Weights of a small transformer language model.
Architecture: RMSNorm before each block, rotary positions, untied embeddings, local attention windows, value embeddings, skips across layers.
Training: a variant of Adam for these matrices, 255M tokens.
Each number is 50 + 10 x the weight over the matrix's rms, rounded and kept within 0 to 99. Layers, rows and columns count from 0.

# down: layer 9 MLP down (transposed), 640x160, rms 0.0771, rows 452-473, columns 0-159
# up: layer 9 MLP up, 640x160, rms 0.0675, rows 453-473, columns 0-159
down452:43 30 51 52 50 33 49 47 47 54 57 50 30 50 46 58 38 48 71 57 29 58 46 42 31 51 41 49 64 56 62 52 46 32 56 53 48 46 49 60 36 37 67 43 52 48 43 49 40 48 42 52 53 63 48 55 47 52 53 47 45 38 62 37 47 47 55 40 30 49 42 59 57 40 57 34 60 52 36 40 47 52 29 47 28 59 50 54 39 48 55 43 70 51 59 62 48 54 60 44 49 45 44 47 48 52 34 60 65 47 54 36 63 44 48 83 40 41 64 39 27 46 45 31 50 65 36 59 51 52 35 63 35 52 61 74 54 50 57 45 46 51 43 49 49 44 62 64 52 54 46 52 60 64 51 39 50 49 45 46
up453:35 60 46 37 36 64 54 55 34 48 64 66 42 64 58 52 54 49 46 52 25 51 51 48 52 76 52 64 58 67 51 26 43 69 38 53 59 53 66 50 53 51 64 56 45 66 46 53 68 72 49 59 63 30 51 54 47 51 49 64 47 40 55 60 56 59 36 62 46 61 51 58 48 42 44 54 59 65 45 63 42 39 39 60 44 61 46 55 47 65 50 31 45 38 29 78 50 56 51 47 39 45 68 46 63 52 47 46 43 57 39 42 48 54 42 55 55 39 73 55 41 73 36 50 64 60 47 48 43 43 52 40 40 48 50 59 45 40 53 58 50 57 45 23 66 55 82 44 48 37 53 70 54 44 55 53 35 60 60 47
down453:39 55 64 59 46 52 43 29 55 33 41 61 47 53 60 52 39 46 56 44 43 46 47 54 41 53 44 72 75 42 45 43 68 57 74 56 62 55 57 38 49 40 44 50 74 63 55 57 34 50 69 53 52 53 54 51 57 59 65 52 45 61 42 62 54 44 51 43 52 46 22 31 42 47 64 34 63 55 56 47 53 55 50 59 53 54 59 49 69 63 43 41 48 39 51 61 50 73 37 43 41 58 47 64 36 41 42 39 40 62 50 50 58 48 62 62 56 47 42 57 32 63 50 53 55 39 50 51 40 47 50 52 58 37 61 74 48 51 55 46 16 42 53 55 33 55 50 46 61 40 60 46 63 19 46 38 45 50 42 41
up454:49 58 51 52 44 55 67 50 47 56 44 48 49 51 49 55 53 54 50 50 48 51 53 52 45 50 48 52 45 56 45 45 49 48 50 48 49 56 49 48 56 52 56 49 53 50 56 56 52 56 48 43 57 56 53 45 43 48 57 53 47 47 53 44 50 50 44 52 51 43 41 53 48 38 45 51 53 50 47 46 48 48 45 46 51 52 46 59 51 54 44 39 47 48 52 46 57 56 53 51 51 52 42 54 52 55 54 51 45 48 51 55 45 59 49 41 52 52 54 53 52 47 47 53 44 48 52 47 50 52 50 48 50 55 47 46 48 49 47 51 57 45 57 48 54 45 54 45 45 51 52 58 45 54 42 49 41 47 43 54
down454:45 53 48 49 49 49 51 54 50 48 51 49 51 49 48 51 53 50 58 52 44 44 48 54 47 45 51 48 45 45 51 48 50 50 56 46 54 54 54 50 54 54 52 43 49 60 53 50 45 49 48 49 50 54 51 49 49 52 52 51 55 50 52 52 47 50 52 52 49 48 53 54 50 47 51 50 48 51 44 51 52 54 50 52 55 47 54 49 54 57 49 47 54 45 44 56 52 48 48 56 56 47 56 45 43 54 52 46 51 49 50 50 48 57 52 54 51 49 56 46 57 53 58 51 53 55 57 54 45 55 53 54 52 46 55 48 54 48 51 42 52 53 49 52 51 52 45 55 49 54 52 53 52 50 42 49 56 47 53 48
up455:41 46 66 54 44 50 59 54 52 50 55 36 58 48 66 33 46 64 34 26 39 25 58 43 58 62 52 58 41 55 50 26 46 65 43 47 56 63 54 77 83 59 32 34 46 43 70 57 56 56 33 64 49 62 54 50 57 54 43 45 71 48 66 50 59 30 40 64 50 49 63 35 55 58 39 53 56 34 44 38 55 68 48 35 47 42 39 53 57 61 45 28 46 60 43 47 53 30 50 47 49 26 48 64 65 40 32 55 40 61 61 49 41 57 53 41 28 31 62 59 30 40 28 34 48 33 62 52 45 55 48 41 48 69 50 69 49 51 53 62 44 64 18 75 60 56 75 50 58 57 62 44 21 45 31 60 30 57 50 65
down455:63 60 62 51 33 51 44 21 42 50 73 42 59 48 40 62 58 71 51 57 29 44 43 64 44 49 19 58 71 38 62 59 70 47 38 59 48 58 41 28 50 74 60 39 44 55 45 52 35 46 56 50 52 51 57 48 54 40 32 45 61 57 48 57 45 56 45 53 49 48 49 29 47 30 42 54 44 46 50 53 56 42 66 36 54 43 22 45 59 54 43 45 48 34 49 42 34 42 39 45 37 70 51 44 58 62 43 61 42 43 39 54 72 60 55 46 61 38 47 71 56 49 44 55 75 74 53 67 50 56 42 50 39 54 67 48 31 50 49 49 46 46 44 35 65 25 69 47 52 41 38 22 53 47 38 55 66 44 48 46
up456:52 57 46 35 42 64 60 46 55 41 60 56 44 41 46 47 54 39 58 59 50 48 55 50 49 58 50 57 68 50 48 44 59 43 30 50 50 51 61 54 60 47 43 59 44 45 59 50 42 58 60 49 53 51 52 46 55 39 47 62 46 50 63 51 57 71 42 55 51 54 47 55 52 48 55 55 46 43 55 48 53 56 52 56 56 50 54 42 32 44 41 48 38 57 49 37 44 54 53 50 51 52 50 54 44 66 52 58 45 50 68 39 45 45 52 42 54 50 54 38 36 37 47 55 50 41 37 49 41 52 57 47 64 40 38 45 46 57 51 45 54 54 56 57 43 50 54 51 44 51 52 59 44 47 29 46 51 53 58 60
down456:48 57 48 49 49 47 53 47 39 57 42 30 51 66 65 47 54 68 56 34 40 47 37 53 64 54 53 54 42 44 53 45 56 41 63 55 53 45 42 56 33 58 45 44 52 50 38 42 45 40 46 55 41 51 39 37 40 47 48 35 70 67 50 34 48 48 48 51 65 46 35 51 61 47 50 37 52 60 55 56 60 45 60 48 48 52 44 61 64 36 34 51 65 52 52 64 51 60 55 49 50 46 52 42 60 51 52 61 42 61 34 61 47 62 39 52 54 55 48 68 58 55 56 49 46 58 50 46 34 40 41 55 38 47 62 44 57 35 45 61 46 54 55 50 48 52 46 51 51 54 62 48 53 46 57 54 49 55 41 53
up457:42 53 41 64 63 59 59 56 43 58 63 45 55 63 34 35 49 48 36 60 41 76 51 48 57 42 31 53 49 68 57 54 38 57 48 49 65 47 37 65 73 38 71 57 60 53 39 68 61 41 43 54 61 49 44 26 54 51 53 59 45 41 56 42 48 44 57 64 55 54 40 48 58 44 48 44 51 59 49 64 23 52 39 45 51 61 47 53 48 62 45 49 47 43 34 51 60 45 61 39 49 47 13 46 56 66 57 49 45 32 42 54 58 42 68 47 43 36 58 48 39 48 38 60 40 47 44 48 57 37 51 42 44 60 39 51 47 46 44 50 60 48 42 46 55 59 65 44 51 70 54 54 47 42 59 61 46 46 59 53
down457:39 45 58 35 33 57 65 50 52 23 31 15 53 37 48 42 44 40 42 53 63 39 53 56 44 39 53 54 53 54 37 57 53 43 54 55 40 58 55 59 58 42 47 59 40 50 52 47 49 49 59 59 38 41 46 44 51 57 41 55 34 45 35 62 60 44 50 59 54 55 63 42 64 62 51 48 67 48 46 39 52 61 70 34 51 42 48 46 56 56 46 59 50 41 41 53 57 59 49 36 40 43 50 56 56 54 48 45 51 33 64 56 54 49 55 46 56 59 40 39 56 41 44 67 48 55 44 43 51 44 53 41 51 54 43 42 60 50 43 56 48 59 44 43 42 39 46 62 45 53 56 59 47 41 41 73 59 39 35 51
up458:39 47 54 58 63 41 44 62 44 51 66 58 35 54 70 52 60 42 65 50 46 48 50 33 47 46 61 44 56 43 44 50 30 67 33 49 56 61 49 60 42 22 63 45 57 40 59 72 45 53 61 50 43 47 39 51 37 37 65 43 54 41 36 59 48 47 39 68 57 46 26 63 34 46 35 48 47 42 52 60 46 49 26 61 57 51 50 68 56 46 43 43 41 46 59 36 63 56 39 36 83 39 39 68 40 43 36 38 63 55 44 42 38 49 48 76 57 52 36 59 56 61 54 65 75 36 60 60 39 56 49 55 63 58 38 59 22 36 31 43 48 48 77 61 36 45 69 59 53 81 50 58 32 45 50 63 52 39 47 45
down458:58 64 43 72 54 50 65 28 59 39 46 45 44 35 56 37 44 58 49 59 58 52 34 78 42 62 43 53 72 59 54 39 71 41 49 51 64 49 36 36 69 45 57 59 47 52 45 49 52 77 53 75 37 53 45 52 60 49 52 59 62 59 52 64 47 46 60 60 47 44 54 51 44 47 40 49 52 45 51 38 44 46 47 58 37 57 54 53 53 55 38 39 57 62 60 59 48 42 48 42 56 37 42 62 42 29 40 30 58 55 52 60 82 48 49 43 53 65 48 59 53 48 66 28 56 34 51 55 19 65 66 38 61 53 28 43 49 54 45 58 22 38 56 44 58 62 47 42 47 54 65 47 58 33 63 39 68 53 42 32
up459:47 51 51 55 43 45 48 62 58 63 51 57 46 51 55 50 51 58 52 63 50 51 49 69 38 53 50 60 38 66 50 57 45 59 37 35 38 53 48 38 53 49 61 53 40 35 52 49 54 39 53 52 64 49 53 42 52 48 43 53 59 51 45 36 48 47 56 47 58 48 44 60 45 50 43 43 52 41 59 70 63 57 50 46 58 68 40 47 47 50 40 36 61 40 47 53 58 58 42 68 56 38 54 52 56 64 55 59 48 38 59 57 52 58 36 40 53 57 52 57 43 30 59 41 45 50 38 57 50 56 49 46 80 64 61 57 46 47 53 41 41 41 40 33 52 32 54 50 47 50 36 54 50 61 70 41 48 39 40 48
down459:42 49 40 60 55 46 51 61 43 50 35 45 51 37 61 60 59 61 31 49 30 69 45 60 70 51 69 40 65 49 42 61 64 39 61 52 59 56 54 54 63 46 44 58 58 56 53 54 46 45 44 39 51 43 44 41 71 54 53 43 61 64 48 38 57 29 38 54 60 35 54 40 41 47 66 50 30 53 51 54 53 64 51 46 40 56 34 39 45 53 51 51 38 52 60 50 44 48 47 48 47 60 58 60 53 47 44 45 47 68 39 50 46 50 45 42 56 49 51 56 51 46 30 65 38 59 60 58 53 54 54 55 48 46 44 55 60 66 56 43 42 40 55 62 47 55 43 59 43 40 66 55 55 39 59 65 56 44 40 60
up460:43 54 55 61 41 65 52 59 57 65 48 44 25 48 36 53 73 57 66 42 31 54 70 50 53 44 44 46 36 48 49 37 41 53 48 53 53 62 48 60 60 53 62 60 79 57 62 53 50 49 49 58 51 55 52 51 52 48 44 56 43 28 54 69 45 48 41 52 48 40 33 51 41 51 59 54 56 68 43 46 46 31 45 42 43 52 62 71 32 66 57 51 55 43 44 54 56 45 65 58 42 49 60 42 41 41 48 44 45 39 41 55 52 62 41 40 45 36 56 62 65 44 47 38 40 43 44 49 46 48 51 31 64 50 50 39 44 53 61 64 50 53 44 57 33 53 43 64 50 77 35 48 54 47 52 53 38 54 49 53
down460:36 40 50 39 40 57 46 43 61 47 36 41 43 35 48 36 49 52 63 48 56 46 44 53 49 38 31 39 35 34 54 59 70 50 50 55 36 34 60 56 57 60 43 61 54 45 56 41 40 41 59 61 36 35 38 45 52 49 43 44 50 45 49 65 52 50 47 39 57 38 55 55 49 51 63 48 46 52 59 37 43 48 63 55 50 60 48 43 49 36 46 38 70 68 43 66 69 37 50 50 41 51 48 46 46 53 47 50 44 47 41 48 53 52 41 59 37 38 42 63 50 54 41 41 47 46 61 47 46 50 50 49 46 46 56 48 48 52 57 60 00 64 56 53 51 38 63 41 39 41 57 54 59 34 55 38 41 51 72 53
up461:44 56 43 46 49 50 52 53 56 50 37 57 39 40 55 44 60 38 53 41 40 69 56 46 31 38 44 63 37 49 61 45 55 48 49 40 51 47 61 54 69 51 39 52 46 58 51 35 56 52 41 60 41 43 43 55 52 22 48 54 39 44 48 45 43 56 39 42 47 44 41 47 48 35 52 48 48 62 51 53 40 47 53 47 52 56 63 53 47 58 37 57 45 40 55 53 49 47 62 59 51 47 54 55 32 44 40 49 36 34 68 40 53 69 62 54 39 33 37 46 43 54 44 40 37 35 36 57 58 47 47 41 39 52 48 52 56 63 46 52 65 46 53 45 53 62 54 44 37 54 41 50 48 56 56 50 52 58 49 48
down461:49 41 54 53 46 57 52 56 54 51 41 57 40 36 64 36 58 58 37 41 43 42 29 42 53 28 51 68 39 46 57 34 55 28 60 59 53 56 49 39 28 60 38 65 51 60 52 65 49 52 41 46 43 49 38 48 42 62 64 34 67 49 55 51 52 40 60 51 47 27 70 50 56 43 54 43 59 56 35 50 54 40 75 47 43 52 56 65 57 51 53 70 65 45 57 54 50 45 62 45 45 57 65 44 49 55 40 57 46 52 41 43 30 59 60 56 46 55 52 62 47 70 48 50 47 45 59 39 49 39 54 55 49 48 47 56 54 44 51 53 36 36 38 36 66 56 50 60 55 32 57 57 53 50 44 61 56 55 58 57
up462:53 54 35 60 36 50 45 72 62 66 64 58 63 40 64 27 44 60 51 54 59 35 60 60 57 54 46 47 40 46 60 44 42 58 59 26 56 65 45 57 37 61 39 37 53 52 31 58 51 61 34 56 56 57 35 48 58 53 55 46 51 42 42 68 59 69 27 60 38 51 49 67 62 53 51 63 61 43 32 62 71 58 50 50 42 42 55 58 34 65 47 41 50 48 63 30 56 42 50 39 41 49 38 55 62 29 41 51 63 43 52 40 53 54 48 47 18 42 50 74 41 44 62 45 55 34 56 48 80 47 55 49 46 58 55 38 52 66 50 50 42 38 26 33 40 32 70 33 52 54 32 50 35 55 47 57 33 55 45 57
down462:46 31 42 52 59 38 46 54 51 42 51 35 53 44 65 41 35 55 63 47 62 56 38 54 50 37 47 55 40 51 48 45 42 55 45 29 45 45 41 56 47 77 41 60 50 53 33 38 45 24 25 47 61 58 61 47 57 31 32 54 58 42 47 52 45 36 39 42 46 66 54 66 45 34 42 56 51 51 43 42 50 52 36 45 21 45 55 56 39 43 38 35 50 50 70 60 52 46 41 59 45 33 53 69 42 58 47 42 55 45 60 63 43 53 60 57 68 37 42 50 57 47 53 72 47 65 77 45 50 24 48 49 38 52 40 59 48 64 37 69 49 53 40 44 44 26 46 38 48 41 50 48 54 70 61 49 55 54 47 25
up463:60 54 38 51 33 48 59 53 38 48 55 37 49 47 39 67 46 52 55 56 42 61 60 69 46 52 53 57 53 40 39 32 51 63 46 39 43 49 49 61 57 48 42 50 54 48 53 50 58 64 48 39 51 53 56 46 59 69 42 49 63 37 48 38 61 68 22 56 43 40 43 49 53 51 47 80 57 70 54 50 59 61 48 58 64 62 55 41 47 64 53 42 53 55 46 44 66 45 64 52 54 55 62 56 73 49 50 53 55 69 52 41 46 50 55 57 45 53 50 63 49 49 40 49 55 60 63 32 53 41 42 33 52 53 49 55 19 62 62 41 43 20 34 61 67 55 60 27 45 64 41 49 49 42 53 56 54 50 47 46
down463:44 42 53 38 41 53 57 43 56 46 37 44 54 62 45 40 30 54 30 66 59 57 49 53 46 60 59 45 66 40 55 47 54 65 54 49 56 53 41 36 38 60 35 58 45 58 34 46 53 37 55 58 46 63 55 57 40 55 44 38 57 30 56 60 44 48 44 54 26 48 59 45 38 58 59 49 61 44 43 49 60 51 62 30 65 49 53 60 42 65 57 54 63 50 55 42 54 48 39 78 46 33 63 51 51 47 45 41 54 35 32 53 60 52 64 56 50 48 46 46 51 39 41 61 51 50 55 44 72 59 42 47 36 56 43 57 50 65 52 65 19 50 48 32 52 36 52 51 47 45 54 53 50 42 48 56 46 50 68 49
up464:37 51 51 66 50 47 53 61 57 42 43 45 51 53 45 49 47 50 57 52 53 45 58 71 52 45 60 32 45 57 42 49 60 52 61 45 56 43 39 54 63 64 47 44 39 50 51 44 59 47 59 50 40 49 70 56 40 38 67 47 41 55 66 41 43 62 56 39 42 48 48 52 45 51 57 49 49 46 31 57 60 56 43 58 54 40 50 66 47 54 37 54 48 38 47 54 39 41 65 44 42 65 54 44 47 54 53 71 44 52 50 42 55 46 79 45 34 42 61 51 41 59 51 57 60 32 55 34 36 38 76 53 45 51 56 51 45 51 49 42 54 42 33 30 72 60 72 48 57 66 53 62 28 54 65 55 58 75 43 41
down464:53 62 48 59 52 46 59 60 47 62 76 60 51 50 39 52 42 55 74 37 53 52 42 48 51 50 55 42 48 43 48 32 47 39 49 48 55 48 49 40 44 33 60 37 55 54 53 56 30 54 34 54 51 53 53 76 39 56 49 59 44 71 61 39 30 51 46 52 43 56 60 47 49 68 47 46 47 52 42 45 45 65 34 48 70 55 62 60 56 65 46 59 58 47 66 65 52 61 50 54 35 41 51 40 48 55 49 43 51 37 61 43 50 51 38 46 46 37 45 26 37 58 64 51 56 52 55 50 65 62 63 53 39 48 60 37 62 54 47 60 51 62 46 43 46 59 52 34 45 74 39 46 32 47 48 37 63 61 23 45
up465:44 58 59 55 36 53 48 53 44 62 56 56 52 45 43 57 49 49 49 48 45 41 45 63 50 59 49 45 62 30 52 47 59 67 45 49 77 55 67 39 48 56 58 43 47 51 60 55 65 53 27 45 50 58 54 52 64 45 67 42 49 55 60 60 50 37 39 68 46 42 51 44 49 51 60 59 60 59 50 61 60 48 54 52 53 47 47 61 62 59 45 47 48 38 30 50 50 40 27 47 47 61 55 40 65 58 76 45 39 34 51 66 39 61 44 47 37 49 42 55 39 49 51 40 64 65 69 53 58 55 44 56 52 60 53 32 45 49 49 43 59 45 44 41 69 33 42 41 48 50 51 53 53 46 60 62 53 51 46 50
down465:34 50 45 54 58 58 39 62 44 56 54 54 45 43 44 44 52 48 48 64 58 52 49 37 51 51 49 46 59 58 59 39 52 46 54 40 61 58 43 42 51 56 77 55 43 56 66 59 54 36 47 57 49 52 41 44 48 54 47 46 48 40 40 47 51 47 53 50 58 57 53 55 44 51 62 45 29 64 48 48 41 35 66 66 48 56 41 31 37 36 56 51 56 48 49 50 41 52 49 39 56 52 55 40 47 75 73 44 59 50 41 44 55 41 42 53 52 52 57 69 55 34 32 53 33 37 44 50 41 56 42 56 53 46 42 57 62 42 48 39 39 52 34 37 52 49 35 37 50 67 72 27 61 21 30 43 57 38 64 47
up466:47 52 34 53 49 51 54 51 56 69 75 53 50 43 62 56 56 64 48 53 58 39 49 50 54 45 42 37 47 40 57 39 61 58 38 40 59 51 54 49 64 61 48 48 51 56 70 43 65 51 56 39 64 43 43 52 46 55 57 68 43 56 42 49 50 56 49 47 48 67 51 73 53 49 42 35 70 41 53 54 31 55 46 44 57 49 42 55 56 47 35 40 59 42 40 47 39 36 51 54 46 36 54 55 48 63 59 47 35 53 57 53 58 52 67 46 42 54 49 55 40 55 46 27 41 52 59 40 52 45 44 40 68 49 61 27 63 53 42 61 55 47 45 59 51 46 60 50 50 46 62 50 52 55 32 35 61 56 50 43
down466:55 42 50 56 40 47 46 57 48 43 40 39 42 32 49 44 46 44 51 56 53 57 53 49 58 51 52 43 45 48 48 67 62 52 65 62 46 39 65 48 59 58 49 51 54 52 71 54 70 49 60 53 57 47 34 45 49 78 40 41 54 45 52 57 51 61 55 36 45 45 58 55 54 61 48 68 50 50 41 43 38 42 56 60 41 35 61 37 50 32 53 36 46 46 41 41 50 59 49 30 48 46 65 61 59 49 63 37 46 49 47 56 46 53 57 48 42 58 46 45 47 57 50 44 52 46 59 59 37 48 39 38 51 40 43 55 60 56 58 63 12 52 56 50 38 50 24 60 51 32 52 53 66 25 40 57 62 46 59 49
up467:50 57 58 49 52 52 56 53 51 41 64 57 40 45 60 52 56 59 58 63 50 65 69 54 39 55 67 49 46 54 49 49 37 50 41 42 43 52 40 49 64 48 43 57 40 62 47 55 54 59 56 64 65 45 54 40 48 45 43 54 65 50 46 43 46 61 48 57 58 41 52 48 48 52 55 43 53 57 34 51 47 48 50 54 48 47 62 44 55 58 43 52 42 43 61 36 47 50 55 58 69 36 46 57 38 50 63 47 49 46 47 45 58 66 55 58 54 47 46 47 42 38 51 51 44 37 47 42 38 61 60 30 69 63 46 36 47 54 50 50 60 53 48 67 53 55 55 37 52 49 48 38 50 59 48 47 59 59 52 55
down467:44 53 53 60 60 42 44 59 45 54 41 50 27 50 59 59 44 35 31 51 49 50 30 38 50 27 53 55 55 56 49 36 57 43 50 41 39 45 43 49 41 47 59 63 44 55 47 43 34 53 43 57 50 45 49 58 46 49 43 26 52 46 48 47 49 36 47 63 38 54 58 55 51 47 51 58 65 46 55 58 47 51 60 43 43 56 59 48 57 44 36 57 58 53 51 57 45 48 37 61 40 56 26 35 57 50 63 59 45 45 50 45 46 55 51 41 38 43 44 58 52 53 45 46 43 43 60 51 49 49 46 61 43 22 62 51 49 52 48 46 45 56 48 59 51 55 43 47 52 61 53 65 46 26 37 47 51 56 52 42
up468:62 59 53 48 47 47 54 23 45 65 57 57 58 71 29 35 70 41 30 43 70 45 38 52 52 28 31 71 55 57 57 53 48 43 56 43 54 65 37 55 47 46 24 43 55 57 64 57 41 52 47 47 52 61 51 40 42 27 36 38 51 37 56 50 27 37 43 43 42 73 54 36 30 54 49 56 64 38 47 57 39 54 35 70 70 60 47 61 45 67 54 36 54 54 50 50 54 43 62 62 30 54 56 52 56 59 64 40 22 50 82 59 43 64 46 40 51 60 48 48 53 46 43 71 50 66 55 39 44 49 56 57 35 57 38 36 36 59 43 34 49 30 40 46 56 48 49 48 48 52 43 69 38 49 48 69 45 49 67 69
down468:63 82 43 58 61 42 58 46 20 63 62 70 52 56 52 47 17 43 47 58 45 32 75 71 53 51 70 47 50 42 48 52 40 54 21 52 39 48 47 62 39 35 57 42 67 39 50 44 36 56 35 41 51 55 57 45 36 57 38 59 60 53 52 46 60 39 67 43 59 61 44 49 43 45 47 71 44 58 43 63 71 21 30 37 59 36 51 66 35 74 42 59 53 49 57 53 48 44 57 59 57 62 60 39 53 64 61 40 46 36 62 69 42 42 73 64 47 42 32 34 48 51 49 53 48 55 38 50 51 63 58 38 40 46 44 61 65 58 59 51 58 38 52 52 43 53 60 68 41 37 52 47 48 52 41 48 46 58 43 39
up469:70 56 53 41 53 41 47 54 50 54 49 06 50 35 65 55 42 52 44 42 45 38 35 42 37 58 44 48 33 30 65 66 56 38 30 41 60 52 46 38 50 40 47 51 44 69 49 50 49 64 51 41 54 75 55 53 65 56 54 46 48 44 48 67 68 53 46 70 58 47 42 40 45 58 41 46 41 52 57 47 67 54 31 43 58 28 41 44 40 63 46 53 34 43 62 39 53 53 56 47 39 37 48 19 65 68 66 67 46 52 43 57 49 54 51 53 33 55 52 73 42 58 52 58 38 50 42 53 20 48 56 44 40 47 45 50 64 56 54 51 65 63 76 40 51 47 41 35 68 43 48 50 39 49 49 52 48 46 73 46
down469:58 65 64 51 61 36 40 44 54 65 59 71 45 35 57 46 50 68 51 57 54 45 62 40 47 43 53 41 75 42 42 40 55 51 54 54 62 43 58 38 45 59 46 43 55 46 53 48 45 61 48 57 46 60 62 62 51 51 63 54 45 36 41 25 67 36 44 47 55 58 54 60 43 55 55 34 53 70 52 44 55 56 50 36 59 82 82 44 50 74 57 61 54 74 67 55 36 51 49 39 25 50 61 44 47 62 66 64 69 48 48 44 49 49 41 40 60 64 53 52 44 35 47 42 62 44 48 49 51 50 55 38 56 54 50 53 51 53 28 62 55 53 45 51 64 60 42 30 35 51 45 53 54 36 61 44 56 66 31 43
up470:51 48 48 53 54 43 53 43 60 61 62 56 58 61 54 42 62 45 44 45 60 27 48 56 45 60 50 49 59 58 50 59 24 47 49 38 56 59 64 47 53 49 53 35 44 35 63 53 54 58 52 48 57 57 52 53 53 55 35 65 39 51 57 48 40 53 46 63 48 41 47 36 61 61 38 56 66 59 48 58 46 49 41 53 60 46 61 38 46 58 50 32 48 50 60 29 57 46 45 28 44 44 64 54 64 38 38 47 44 61 46 53 50 55 36 48 44 49 70 40 56 54 45 55 63 59 64 52 53 45 42 38 54 56 57 32 40 52 46 68 55 46 49 50 48 56 54 32 61 52 42 53 40 46 39 46 44 54 44 44
down470:46 53 59 48 49 52 66 57 53 54 52 47 50 48 54 43 45 74 48 47 49 62 66 48 46 51 46 58 56 55 56 50 54 49 76 64 45 46 44 41 58 64 52 38 36 50 59 50 37 47 53 53 51 42 58 62 31 50 67 58 49 52 39 77 46 54 53 43 56 58 49 51 45 45 58 44 45 52 45 37 44 64 71 53 55 49 51 73 54 57 57 53 59 53 64 50 47 53 42 41 55 58 44 40 36 69 50 53 68 63 40 55 43 67 55 44 72 73 61 43 49 62 58 51 42 51 61 40 35 55 47 33 43 55 53 43 57 39 44 59 43 56 52 41 31 63 65 58 48 37 37 64 54 35 54 46 49 40 49 57
up471:29 48 54 54 55 36 44 82 52 72 48 42 60 49 53 28 71 40 46 47 60 78 44 45 52 28 33 61 47 51 71 42 30 56 67 32 64 47 41 49 48 51 44 46 43 44 52 37 76 63 41 62 66 53 46 39 50 59 55 47 59 52 44 65 56 54 34 71 56 53 55 55 53 44 42 50 68 58 46 48 45 45 25 62 50 72 43 70 36 42 23 53 42 52 77 42 42 57 60 42 66 29 47 40 63 61 28 54 56 50 69 42 62 60 56 51 55 47 42 59 48 38 47 39 59 48 45 38 62 56 37 52 44 33 58 23 57 59 47 44 37 34 43 37 42 46 54 34 36 57 47 62 27 57 41 35 36 48 59 54
down471:48 60 38 52 49 44 52 49 67 57 48 57 66 25 55 43 44 60 58 66 68 56 44 37 55 40 42 50 47 50 50 44 52 68 63 39 68 53 32 41 49 64 47 58 41 60 45 49 49 58 53 42 49 75 50 48 57 71 51 41 41 58 32 65 58 47 36 25 18 60 58 78 50 28 37 80 53 52 59 18 59 49 50 56 17 35 72 33 55 56 48 44 48 47 54 49 38 44 33 41 45 27 74 45 32 50 49 62 49 52 59 28 68 53 63 50 48 39 38 49 35 39 83 56 73 56 58 48 44 46 56 45 59 61 55 49 58 43 40 34 65 65 51 39 29 59 59 64 59 58 40 45 46 61 45 17 52 45 36 32
up472:58 58 41 55 53 56 62 54 55 53 58 61 41 50 49 39 51 60 46 49 58 56 54 39 56 44 67 32 46 37 52 31 38 60 38 65 40 51 67 48 57 41 49 56 51 62 49 53 46 66 52 53 60 47 41 62 38 42 44 51 43 40 47 32 40 43 48 37 53 44 41 49 62 52 48 43 67 58 63 45 26 52 49 39 68 39 49 70 57 47 45 68 47 39 34 52 64 69 53 46 43 41 22 41 53 52 46 42 16 65 53 57 48 65 47 38 35 54 41 48 50 49 53 50 53 46 54 48 54 45 56 54 55 47 53 31 56 46 30 49 62 60 52 46 38 40 35 52 40 60 50 48 46 54 33 42 38 76 53 59
down472:52 55 55 44 42 47 47 45 49 30 45 36 44 39 40 53 26 52 50 54 54 56 68 44 52 37 73 41 58 50 38 64 48 62 63 52 61 35 69 38 82 59 38 60 61 54 51 52 56 44 68 71 46 67 48 34 67 65 53 45 38 36 41 56 53 54 50 31 45 61 60 49 52 55 46 50 44 62 44 43 46 38 61 48 44 52 69 47 52 53 69 46 38 56 35 57 66 57 52 73 42 48 50 70 49 62 56 48 44 49 45 36 47 43 40 57 41 60 51 43 60 55 50 63 58 44 51 54 59 43 55 40 52 56 39 55 51 62 52 46 30 58 57 39 56 50 62 46 39 57 53 32 59 40 38 40 60 52 49 47
up473:55 61 68 46 49 62 57 48 52 50 52 52 64 44 53 60 54 35 61 41 50 46 56 53 46 40 41 45 62 56 42 46 51 56 58 56 42 42 48 49 60 47 51 52 70 42 52 43 67 50 54 47 57 44 49 58 46 53 67 42 63 55 54 44 44 53 46 55 51 51 54 51 61 55 41 49 48 53 50 37 42 53 55 36 64 59 41 46 55 47 48 39 55 39 51 46 59 52 51 45 46 43 43 68 57 49 59 48 53 43 49 47 53 53 63 50 61 48 47 48 57 45 37 45 52 37 61 50 53 62 76 53 36 49 58 53 44 58 39 52 61 41 55 55 37 45 60 55 26 50 56 66 50 81 42 56 62 51 56 59
down473:47 58 55 47 46 48 68 50 54 55 42 49 47 60 25 55 56 40 47 58 47 34 45 59 61 57 59 61 45 49 44 53 47 59 67 52 52 56 53 55 37 53 30 53 54 58 56 56 59 43 36 45 58 44 58 58 43 47 43 69 51 46 69 34 50 44 45 41 42 55 66 63 50 35 37 37 54 50 51 52 52 46 61 42 65 51 56 40 50 42 39 50 57 59 59 48 39 49 45 50 53 46 52 50 38 55 55 49 52 56 45 59 37 39 47 46 55 67 46 56 61 73 44 47 54 47 46 49 48 53 55 42 56 41 39 47 69 47 46 55 60 38 63 74 52 53 65 56 50 48 45 52 66 35 38 47 54 57 58 41